{
  "d_model": 64,
  "n_head": 2,
  "d_mlp": 320,
  "vocab_size": 858,
  "rope_base": 545000.0,
  "qk_norm": true,
  "bias": "all",
  "tie_embeddings": "early",
  "init": "uniform",
  "decay_shape": "linear",
  "doc_mask": true,
  "train_tokens": 117100000,
  "steps": 7148,
  "dataset": "wikipedia_en"
}
Each number is 128 + 24 x the weight over its row's rms, rounded and kept within 0 to 255. Layers, rows and columns count from 0. The size above them is the row's rms in percent of the matrix's.

# layer 6 MLP down, 64x320, rms 0.294, rows 0-63, columns 128-191
size [ 96  96  99 108  98 110  99  99  93 104  95  99  90 103  95 104 110  87 101  97 103  98  93  99 105  91 103 107 107 103 105  90  94 117 100 100  98  96  98 101  97 106  97 101  96  96  93  98 105  96 103 107 107  95 103 102  98  99 100  98 100  96  94 109]
[[157 146 140 122 148 179 104 133 146 152 147 101 124 139 136 154 123 124 142 142 141 154 111 160 114 121 137 144 104 143 103 118 131 126 130 130 152 119 156 118  79 116  75 106 151 118 120 115  90  95 131 105 102 123 149 126 114 184 118 138 121 172 134 101]
 [123 137  66 109 129 127 147 117 137 103 118 165  97 122 112  98 170 166 153  88 128 149 123 157  91 140 118 115 118 135 120 122 138 135 127 173 103  98 110 136 119 153 121 138 161 121 116 118 142 107  95 133 119 115  88  88 138  91 155 116  68 132 107 115]
 [166 119 141  80 111 150 156 148 126 146 113 159 105 118 135 111 117 121 108 146 111 160 133 150 136 128  91 119 157  85 126 160 132 156 128 133 126  78 133 168 126 126 167 176 156 140 156 146 126 151  92 158 132 132 143 166 126 168 133  80 107 143 122 104]
 [148 135 111 139 128 132 104 116  86 113 156 126 122 133 113 153 104 113 129 145 110 120 119 138  89  79 165  99 117 119 103  62 113 132 113 159 113  88  82 139 131 118 133  74  95 140 132 156  66  99 146 157 141 147 136  88 108  98 137 122 132 124  99 154]
 [103 128 145 154 193  87 123 154  88 122 145  89 113 116 155 172 117 127 117 145 156 137  91 140 120 171 103 143 118 129 191 148 139 150 165 122 122 146 122 115 145 120 117 114 126  96 141 118  97 176 136 133 138 163  85 159 136 116 148 128 103 131 158 159]
 [ 95 166 102 163 128 133 176 103 134 139 136 154 135 124 155 145 160 125 142 169 115 187 134 168 124 136 174 132 136 147 119 139 182 139 138 134 124 160 147 170 116 140 155 121 133 111 160 132 108 120 120 138 125 128 109 154 134 143 162 144 108 158 162 156]
 [129 135 137 151 149  67 168 147 135 134 137 129 107 158 131 153 183 123 148 121 172 144 140 118 138 149 153 104 122 110 132 180 116 135 118 108 178 124 156 170 149 123 181 150 162  89 152 108 144 133 117 124 155 147 159 128 110 178 130 138 130 144  91 119]
 [102 174 128 107  91 131 151 118 151  86 142 127 121 122  90 152  81 154 139  93 128 169 136 149 117 124 117 130  96 135  92 170  95 126 135 128 116 108  94 132 143 124 147 119 121 122 150  97 142 121 146 122 135 158 119 102 142 113 105  81  93  98 161 165]
 [150 153 164 145 130 140 132 142 143 177 146 148 117 131 135 112 139 159 115 111 168 104 154 135 128 108 116 135 155 144 154 178 128 122 157 125 139 169 116 124 124 101 146 150  79  64 124 146 125 112 104 131 154 132 127 159 112 128 123 144 126 153 104 119]
 [123 110 113 167 111 165 108 130 124 126 125 106 123 102 111 103 100 171 123 128 120 169 150 163 119 129 141 137 119 110 142 155 113 125 114  96 124 160  96 121 134 111 148 130 121 183 144 140 116 189 108 148 128 125 179 120 101 143 113 138 137 124 153 119]
 [136 124 145 138 108 152 143  98 151 122 143  78 148 148 142 196 132 158  78 143 124 132 114 126 140 120 101 120 113 160 121 109 102 111  96  95 140 123 146 135 161 144  78 120 128  94 136 138 147 142 106 153 112 157 134 112 130 111 107 122 160 135 126 148]
 [115 126 124 144 120 115 109  55 160 140 130 139  84 119 141 108 120 108 143 130 141 105  89 104 133  82 135  98  83 112 137 132 138 145 101 120 143 174 121 112 109 117  98 109 110 125 125 114 138 163 123 129 135  97 164 159 113 140 141 154 134 118 156 125]
 [106 136 164 111 157 117 107 143 171 145 114  82 109 152 112 153 123  83 100 154 109 131 114  76 144 157 155 170 113 150 140 150 126 123 144 132 137  78 120  96 165 107  87 105 134 138 107 130 126 141 100 192 140  98  98 120 157 138 116 117 143 114  90 187]
 [162 133 152 135 117 164 125 147 136 145 135 137 141 123 141 145 148 138 122 156 110 160 148 135 125 173 124 169 112  68 147 130 117  89 120 103 174 124 119 111 108 117 124 158 139 110 183 160  97 131 121 141 127 163  97 145 129  85  99 168 148 150 174 128]
 [129 128 172 165 100 150 164 106 119  95 174 186 112 126 128 153 125 149  94 112 157 112 109 142 158 130 134 129 138 153 144 115 161 104 126 146 130 153 133 176 160 139 169 152 108  97 153 163  81 129 125 136 125 132 138 133 113 153 154 129 132 105 167  95]
 [156 130 143 138 139 116 151 181 132 165 140 116 148 146 179 152 132 117 108 136 103 124 163 134 122  71 131 139 149 169 164  71 119 131 168 130  89  94 118 182 122 147 138 147 121 153 122 143  97 126 125 157 140 152 164 157 123 121 149 106 122 129 113 131]
 [189 106 125 123 139 165 160 138 137 106 156 126 106 115 139 116 120 170 169 132 137 147 165 139 134 116 126 155 123 145 132 132 108 136 100  93 133 173 172 105 109 141 135 125 141 161 110 117 151 166 137 131 123 137 162 118 177 123 126 127 129 144 159 144]
 [100  92  93 124 116 116 157 114 134 137 125 138  79 145 147 109 131 126 161 129 154 160 152 110 116 169 122 144 107 133 166 128 154 144 134 147 106 111 172 151  81 124 125 138 128 125 132 118 137 136 106 102 149 120 143 151 134 129 133 103 139 114 122 156]
 [108 156 155 158 118 147 156  78 145 131 165 130 143 133 135 144 133 151 157 122 106 141 120 137 169 144 157 105 115 150 165  89 127 113 136 135 151 155 163 155 139 163 146 110 100 127 140 204 139 110 104 146 118 160 148 129 113 151 166 128 142 115 154 127]
 [105 115 131 128 100 131 128 143 103 173 160 132 105  93 131 111 151 151 137 139 193 148  98 188 137  88 137 133 153 132 132 136 159 145 137 132 124 170 140 135 117 157  96  86 113 158 152  99 151  94 129 108 132 126 148 105 142 156 132  91 115 124 102 105]
 [105 122 106 137 100 175 105 112 127 147 140 108 122 135 138 119 174 163 126 137  98 127 136 110 129 156 184 126 110 135 137 142 188 128 124 120 126 126 126 174 134 170 142 113 155 132 162 108 132 125 146 126 111 115 136 114 102  96 147 112 114 155 105 153]
 [109 119 107 116 157 105 132  93 143 135 116 117 144 147 135 183 147  98 135 102 139  69 121 113 157 126 117 152 153 119 150 118 145 186 136 116 167 165 123 177 148 153 150 182 117 143 116 146 126  85 101 163 113 177  93 141  78  88 130 130 118 141  94 159]
 [134 116 127  80 139 100 113 158 101 115 153 104 148 149 118 186 148 144 107 126 116  72 102 144 137 115  95 133 112 132 129 144 111  79  93 117 161 151 122 153 121 120 108 154  95 121 123 117 101 110 132 144 152  89 154 134 119 134 120 111  94  99 150  92]
 [111 145 106 128 125 133  86 139 154 137 150 159 161 106 121 135 154 108 201 116 105 158  98  89 106 119 103 112  94 126 107 144 125 106 126 117 174 158 109 139 114 122  84 133 110 136 110 107 128  89 112 150 127  99 131 109 134 109 109 156 122  87 134 129]
 [118 130 123 154 171 108 145 123 102 108  65 174  73  90 112  76 117 129  69 109 106 147 150  98 134 176 122 133 106 150 140 116 135 147 151  86 123 164 104 128 113 129 100 116 111 141 132 129 155 152 111 164 172 164 134 105 121 141 101 132 132  99 106 106]
 [111 113 160 151 100 132 120 140 129 119 169 162 123 115 119  89 133 127 147 148 162 135 130 129 125 132 128 133 131 164 133 166 107 156  87 103 156  88 122 111 134 134 136 167 123 128 133 157 128 122 134 121  98 123 115 127 150 101 106 134 104 118 140  98]
 [126 104 117 129  93 134 129 132 130  82 154 160 148 117  80 121  97 137 148 133  90  95 123 150  97 134 138  98 129 125 102 104 124 139 144  87 166 153 131 102 146 104 132 116 107  94 146 166 110 113 159  93 118 122 120 103 150 146 104 177  85 116 133 145]
 [ 85 104 113  78 117 132 146 112 124 122 121 125 165 151 101 114 115 104 133 148 143 163 131 116 123  91 131 131 120 140 135 119  94 128 129  93  93 109 126 114 117  56 118 109 121 144 140 132 138 120  92 119 137 148 144 143 120  81 127 146 139 120 149 129]
 [ 77 150 141 152 117 127 114 105  96 105 135  97 118 133 103 144  97 106 112 128 109 142  69 149  94 104 172 108 124 190 117 130 105 125 101 145 140 114  89 154 135 130  93 112 117 141 143 124 150 143 135 127 135 139 135 123 124 127 136  55  96  76 119 106]
 [128  96 171 107 116 152 128 164 183 117 145 100 107 133 147 111 116 168 138 106 149 114 126 140 134 183 119 112 133 174 151 132 110 160 154 147 127 154 141 128 135 150 142 126 133 142 168 141 128 154 122 160 127 166 118 139 137 101 135 130 141 142 190 119]
 [170  92 139 146 128 151 113 145 108 157 139  95 134 139 129 147 133 149 169 170 130 159 144 104 123 114 129 159 128 188 123 144 125 118 138 129 108 166 146 132 131 135 135 148 115 138 168 119 136 108 162 140 110 129 128 127 161 118 105 110 151 163 109 110]
 [117 112 141 142  77 137 135 167 146 124 143 136 160 100 136 109 152 151 128 137  90 139 102 139 122 122 143 113 110 149 138 116 135 154 105 117 138 175 140 135 155 117 166 123 121 123 124 140 105 102 140 179 167 138 109 131 134 140 153 117 121 153 132 150]
 [ 87  66 112 171 152  87 140 152 141 141 133 101 126  87 121 117 155  94  97 137 119 117  75 124 118 137 157 128 109 123 146 135 118 110 157 154 161  91 132 106 119  98 140 145  85 113 111 129 121  90 106 105 158 114 100 136 129 139 116 140 120 111 124 123]
 [100 113  91 125 131  94 113 108  74 102 121 100 142 107  93 121  90 127 142  88 118 148 127 128  92 121 119  96 117 119 109 154 144 152  97 136 167 131 118 125 137  98 159 132 120 133 101  75 156 141 103 122  86 121 119 129 118 143 115 138  72 103 136 106]
 [161 118 124 148 122 121 158 139 114 148 140  74 154  97 158 132 134 137 126 117 166 147 163  60 136 103 139 138 120 150 169 193 137 150 121 148 113  98 153 136 115 107 116 130 157 148 103  85 171 132 145 161  86 144 151 158 134 145 129 107 132 126 122 133]
 [128 126  98 103 158 171 139 142 150 116 114 113 180 152 148 132 116 145 102 109 101 146 119 107 150 147 100 116 141 137 151 125 135 128 155  89  99 113 137 159 142 138 122 133 151  48 112 119 124 150 150 164  57 167  90 169 143 155 140 106 151 137 161 114]
 [152 111 133 124 143 130 195 145 137 163 126 135  90 183 141 133 170 154  99 146 137 148 164 107 125 171 112 138 159  97 159  99 197 153 148 142 112 163 145 109 119 163 126 125 113 112  96 117 142  96 128 106 130 141 139 132 157 176 170 116 177 135 161 158]
 [156 132 129 158 149 119 173 158 140 148 114 124 125 135  97 109 123 114 110 144 126  90 156 126 130 120  95 111 130 138 114 118 117 182 140 123 125 123 123 164 118 138 117 112 118 112 122 153 125 154 126 123  88 108 132 126 100  91  89 156 109 129 126 146]
 [142 128  96 130 119 112 109  95 136 149 126 148 154 138 134 118 117  97 137  98 136 134 104 152 131 183 150 175 150 170 145 115 130  89  79  90 173 147 139 101 113 135 138 119 124  77 135 122 156 122 118 158 129 170 106 133  99 104 130 112 148 164 180 139]
 [137 140 115  90 172 131 125 120 111 150 122 162 137 147  75 200 161 101 132 129  79  65  87 132 107 128 108 140 135 107 119 101 196  68  88  90 173 135 144 110 137 124 102 149 122 153 127 127 118 134 142 163 112 155 113  84 164 121 138 166 135 112 161 113]
 [102 140 124 107 141 152  91 158 132 146 137 147 147 136 152 122 118 117 145 127  99 123 124 144 136 109 114 127 143 104 160 115 144 113 127 123 182 147 139 101 109 153 154 139 138 159 152 118 115 140 130  83 134 144 173 133  83 155 158 117  96 133 116 116]
 [169  86  83 103  99  95 125 145  95 112 124 124 109 114 118 130 101 181 122 112 140 145 113  87  97 121 119 145 126 135 122 130 127 149 126 131 146 162 100  97 141 135 134  96 109 120 123 111 121 172 125 102 121 108 158 107 101 114 133 134 124 129 118  95]
 [163 131 108 130 158 136 165 182 122 124 136 137 186 132 132 133 169 164 145 178 144 143 106 125  75 148 101 153 128 135 157 116  96 134  79  71 134 100 111 110 113  97 186 125 109 123 131 148 122 107 122 142 141 102 157 147 119 135 109 155 139 150 108 115]
 [107 132 121  80 138 167  72 140 138 115 129 119 149 135 144 144 146 143  76 105 146 127 127 161 168  99 166 161 131 127 127 124 106 147 112 176 131 131 125 136 127 139 121 135 117 135 170 134 120 142 172 138 113 107 150 157 118 126  88 105 130 138 144 121]
 [143 136 126 156 104 133 112 132 104 119 143  89 145 159 140 160 131 145 126  89 153 116 150  91 148 141 140 180 125 123 127 156 105  93 116 114 133 102 130  85 152 140  77 119 148 123 110 105  99 121 123 145 115 125 138 113 153 125 148 122 131 143 159 116]
 [135 144 141 153 150 137 124 154 133 112 187 129  29 110 144 119 127 128 131 154 139 142 134 128 111 143 132 128 119  91 144 135 154 137 147 135 138 118 151 145 168 124 142 104  98 134 170 182 133 124 129 150 138 123 163 143 129 112  81 133 158 105 113 111]
 [125 130 172  86 156 160 121 130 132 102 174 139 122 125 124 133 117 134  89 126  90 147 162 171 130 130 142 119  99 154  89 114 126 147 119 154 133  79 103 155 123  77 138 166 113 151 157 191 123 135 104 125  98 106 140 118  96 105 146 102 141 107 112 170]
 [159 155 114 127  82 119 114 140 122 120 124 137  96  73 143  98  84 143 107 114  99 148 139 116  98 131 119 147 142 120 118 102 113 156 155 132 103  96 118 144 112 110 140  98 117 141 159  97 124  82 112 121  93  98 120 171 127 113 117 131 138 100 111 137]
 [111 150 131 129 146 119 119 116 139 159 100 123 111  96  94 120 111 111  97 106  94  98 125 146 133  82 122 142  64 125 124 141 128  84 129 106 111 112 103 173 112 129 107 140 119 120 139 118 147 113  77 136 104 110 124  98 124 104 113  82 119 137 168 102]
 [135 120 168 130 159 126 123 114 154 120 138 147 161 147 111 132  76 133  91 207 136 139 143  91 135 134 126 117 143 162 115 122 129 130 102 117 125  83 132 113 131 127  91 104 148 121 167 130 171 125 167 134 129 166 146 119  84 102  87 104 131 143  87 157]
 [104 100 152 156 124  98 103  92 156 102 106  95 139 123  96 117 139 148  83 129 134 119 140  92 140 104 130 124 137 121  99 152 158  94 158 151 143 122 154 124 176 135  83 107 121 156 130 135 110 130  55 161 144 136 142 139 115 152 126 133  97  86 123 134]
 [128 119 104 135 149 145 103 124 120 171 125  96 141 111  97 163 107 105 149 147 107 127 114 152  93 102 113 102  77  99 156 137 152 117 103 106 116 122  99 137 164  82 136  86 104 145 109 165 123 141 101 131 106 138 140  95  90 102 116 112 122 126 141 107]
 [113 146 128 166 113 129 129 108 149 109 147 110 110 125 149 103 181 176 148 125 120 122 160  88 155 105 127 149 139 112 148 143 127 115 116 142 174 144 139 129 125 108 140 155 143 169 126 117 144 115 131 101 119 145 171 128 130 144 131 131 123 145 135 163]
 [136 118 132 147 117 101 106 144 129 129 132 155 150 108 137 137 143 164 129 108 135  99  67  99 143 173 182 174 124 113 116  98 127 121 114 125 158  97 149 125 113 134 197 126 141 167 143 112  94 138 128  91 152 142  95 120 131 145 164  90 104 136 162  85]
 [ 99 129 103 130 124 143 121 120  98 104 127 141 131 130 142 112 136 120 148  89 111 113 118 133 111 147 156 114 123 135 112 158 124 140 160 144  86 109 110 108 121 106 183 113 157 112 104 123  93  64 100 112 117 155 129 141  86 132  92 161 154  90 119 126]
 [159 105  96 177 112 131 155 143 119 118 134 153 142  91 118 122 104  97 139 138 129  91 139 121 101 154 142 156  93 125 129 140 104 132 108  85 167 102 123 134 135 100  89 143 120 144 111 132 110 140  87 105 108 108 106 126 138  84 132 117 117 125 110 144]
 [112 138 158 126 122 162 167 120 158 104 108 169 155 104 113 137 117 117 121 125 112 100 106 156 104 135 116 118 135 136 134 165 134 130  86 105 172 130 147  94 153 125 152  93 103 119 135 108 129  92 106  86  91  99 100 131 169 136 113 139 105 125 131 161]
 [ 98 123 118  84  99 137 123 156 120 113  86  95 164 105 108 162 122 140 141  84 148 138  91 142  61  95  85 119 128 137  85 100 110  94 162 181 123 128 114 167 112  94 127 122 118 126 132 115 126 119 110 149  80 107 139 125 107 167 137  93 105 136 131 162]
 [172 110 108 139 145 133 142 136 123  95 159 117 112 128 130 133 107 134 119 155 150 177  94  82 117 124 167 138 141 182 137 153 136 144 158 121 110 105 136 107 122 142 131  65 155  94 139 103 113  85 125  73 138 145 137 104 150 135 138 173 106 137 102 181]
 [118 156 128 106  88 115 105 105 112 124 147 129 107  99 102 120 109 172  95 126 140 121 124  88 131 127 103  99 114 114 133  65 159 135  92 146 128 149 153 142 139 117 164 128  99 107 169 137  74 139 145 161 123 137 133  99 105 163 107 144 137 133 162 119]
 [132  75 155 142 141 115 151 125 148 139 119 142 179 139 129 149 122 160 166 114  87 127 123 110 117 107 131 110  99 132  95 124 136 131 146 116 119 128 113 164  80 152 154 103 160 135 160 138 118 114 145 100 122 117 130 104  91 102 130  75 127 111 129  95]
 [147 148  74 144 114 133  80 109 105 137 131 157 142 148 119 177 135 146 158 107 114 139  82 194 108 105 116 105 120 110 129 104 136  84 139 119  85 143 110 154  88 160  92 112 151 115 139 107 126 171 112 155 125 113 122  98 110 138 170 129 151 111  92 159]
 [107 146 112 168  72 140 157  88 148 137 108  75 172 127 142 151 133 141 128 115 130 107 164 122 150 123 148 144 101 113 136 116 110 149 109 131  93  97 144 159 120 106 134 141  78 136 147 124 152 169 122 124 129 109  98 144  98 130 134 122 135 107 161 128]
 [125  79 109 135  72 114 139 128 109 128 133 159  92 106 114  82 102 130 111 114 114 162 131 131  97 125 104 144  81  87  80 132 186 112  80 110 104  86 105 141 140 110 153 158 124  90 113 117 138 132 123 169 140 124 142 134 124 127 121 103 143 113 111 188]]